Each number is 50 + 10 x the weight over its row's rms, rounded and kept within 0 to 99. Layers, rows and columns count from 0. The size before them is the row's rms in percent of the matrix's.

# q: layer 4 attention query, 192x192, rms 0.145, rows 28-32,91-96,155-159, columns 128-191
# k: layer 4 attention key, 64x192, rms 0.136, rows 27-31, columns 128-191
q91 115:57 49 42 58 28 33 40 55 51 54 54 66 43 53 34 50 51 56 53 44 44 60 43 50 49 49 59 35 59 55 49 39 75 53 37 46 47 35 41 43 47 42 34 83 66 43 61 54 56 30 56 69 57 53 52 41 48 40 44 50 50 40 36 70
q155 096:42 44 56 55 51 56 52 49 52 45 39 51 21 63 48 69 55 57 50 57 40 38 46 40 57 51 39 35 49 40 55 43 56 58 40 44 63 32 53 36 38 61 51 46 71 43 62 49 48 48 38 37 63 43 35 76 41 53 52 46 62 47 54 51
k27 107:49 68 47 65 44 33 52 46 54 53 36 40 45 57 62 51 41 61 55 48 55 50 48 69 48 51 32 59 73 47 57 61 47 52 50 40 60 62 43 56 43 51 45 43 29 49 49 58 33 42 63 56 32 57 47 48 33 47 44 42 57 62 47 60
q28 101:38 47 61 38 68 61 38 29 51 38 52 34 43 51 56 73 56 45 56 46 54 50 58 52 59 49 58 56 23 36 50 46 35 48 33 54 62 28 43 36 64 51 55 42 36 60 59 47 53 36 30 38 50 25 63 49 41 37 50 37 51 48 52 41
q92 113:49 33 48 41 31 53 65 71 49 64 48 50 65 48 54 42 35 52 65 48 40 32 45 64 35 45 40 51 59 34 54 54 40 62 48 28 58 47 24 49 53 58 62 57 43 54 39 61 51 61 29 44 56 54 45 35 51 55 56 42 59 43 72 70
q156 094:45 48 52 52 34 40 50 44 50 47 70 57 42 53 55 63 46 67 52 34 41 57 37 51 59 46 53 64 45 63 50 41 60 53 58 44 61 42 57 39 24 54 41 56 55 50 51 37 38 47 54 58 43 60 33 24 56 43 65 50 54 50 58 44
k28 104:57 39 43 36 37 51 43 51 47 56 46 52 36 50 46 61 56 58 51 50 62 73 59 67 45 52 72 56 60 52 53 57 38 50 50 52 52 33 43 51 49 51 58 55 54 45 55 56 49 53 44 61 47 52 55 66 55 52 43 40 53 49 41 42
q29 099:52 56 39 47 49 60 40 46 49 54 49 53 53 35 44 32 57 59 39 45 59 56 64 58 68 52 54 39 39 49 58 50 38 44 55 43 53 67 40 56 49 64 37 42 40 65 40 31 43 39 46 32 60 54 55 69 51 44 68 49 57 50 56 48
q93 107:61 56 41 60 55 57 46 35 55 50 45 48 46 54 42 55 48 48 50 51 69 47 46 52 58 53 44 60 50 55 67 44 54 43 48 50 57 57 37 60 58 65 45 55 44 53 52 64 48 34 63 53 43 39 54 48 66 57 59 45 54 53 56 62
q157 100:51 54 42 41 56 53 35 53 52 33 70 62 48 43 52 42 36 50 57 59 45 61 45 70 56 61 38 44 45 57 60 18 36 47 49 56 49 44 36 57 60 58 38 52 47 45 44 57 63 51 45 56 50 48 53 53 47 56 51 29 31 39 45 65
k29 102:46 51 43 39 50 40 41 53 55 44 47 52 53 48 50 40 75 45 53 68 55 52 48 48 40 47 37 60 55 47 48 50 46 52 44 41 40 43 56 48 32 50 58 42 36 47 62 43 62 37 48 64 41 52 44 55 53 43 40 56 65 41 42 28
q30 113:39 50 42 52 29 49 56 52 44 76 50 49 53 47 58 45 44 36 62 53 41 45 48 58 47 51 68 68 61 33 50 49 54 67 16 65 36 43 54 39 49 42 48 52 36 52 72 44 53 62 50 53 52 46 44 55 62 41 81 46 42 33 53 62
q94 116:39 50 40 51 49 52 57 42 64 54 62 32 31 39 40 53 59 35 56 50 48 65 56 54 47 40 62 57 55 48 59 43 51 34 42 77 40 65 52 35 41 54 43 60 29 26 34 43 46 41 65 39 50 42 67 47 67 49 42 69 58 49 71 40
q158 090:49 53 65 67 38 50 60 47 65 31 37 54 41 60 52 51 60 52 48 54 29 58 48 45 51 36 61 40 53 49 46 49 58 31 69 50 54 53 66 48 55 48 55 43 43 32 55 53 35 62 46 38 49 54 60 45 55 35 51 32 74 44 39 41
k30 106:44 36 67 42 55 43 42 47 49 50 26 34 48 52 54 41 34 57 41 48 47 41 40 42 36 47 56 55 72 50 58 50 58 58 45 48 55 38 48 41 42 42 63 41 40 56 51 61 43 55 66 44 40 52 57 59 33 53 62 37 69 35 68 45
q31 101:40 47 52 46 52 29 50 53 40 55 53 57 39 63 70 72 44 32 52 47 43 37 34 43 47 54 54 39 53 58 40 56 46 66 44 56 52 59 55 56 61 25 45 54 55 53 53 59 62 51 34 63 51 55 26 46 64 53 45 45 56 32 61 48
q95 110:57 51 64 36 51 33 47 44 48 44 44 49 57 65 49 41 56 64 56 44 36 52 48 65 52 50 69 34 47 59 39 45 47 36 38 51 55 47 57 33 49 52 62 40 38 34 50 42 53 47 47 47 54 67 51 61 47 56 41 52 43 55 46 55
q159 097:67 56 71 59 45 36 54 49 48 40 43 43 41 71 34 31 45 42 62 46 51 45 70 46 43 37 63 42 45 62 40 56 52 50 41 70 40 41 59 61 51 46 54 57 64 56 48 39 33 53 48 31 54 46 69 52 55 50 66 54 51 46 58 60
k31 100:31 62 40 66 44 39 45 46 55 47 56 53 56 74 35 57 67 70 41 52 41 52 35 49 51 55 49 53 54 56 36 61 45 43 43 62 49 62 52 43 42 49 46 74 59 42 45 55 53 54 60 55 40 58 36 42 63 70 55 48 41 66 58 49
q32 056:37 38 55 37 53 42 45 48 68 41 63 65 65 42 57 48 31 59 31 35 50 56 37 49 64 67 41 66 47 51 65 61 66 44 60 47 42 50 61 29 49 40 50 61 63 56 30 66 57 49 42 47 52 59 39 54 55 44 52 34 51 39 47 42
q96 063:49 39 71 49 47 53 38 62 61 48 61 29 43 57 82 38 59 58 44 46 50 59 60 45 67 41 46 51 60 47 53 42 42 45 53 53 57 67 38 43 47 54 59 30 38 73 47 69 58 56 59 42 47 49 48 52 42 49 61 44 49 38 71 48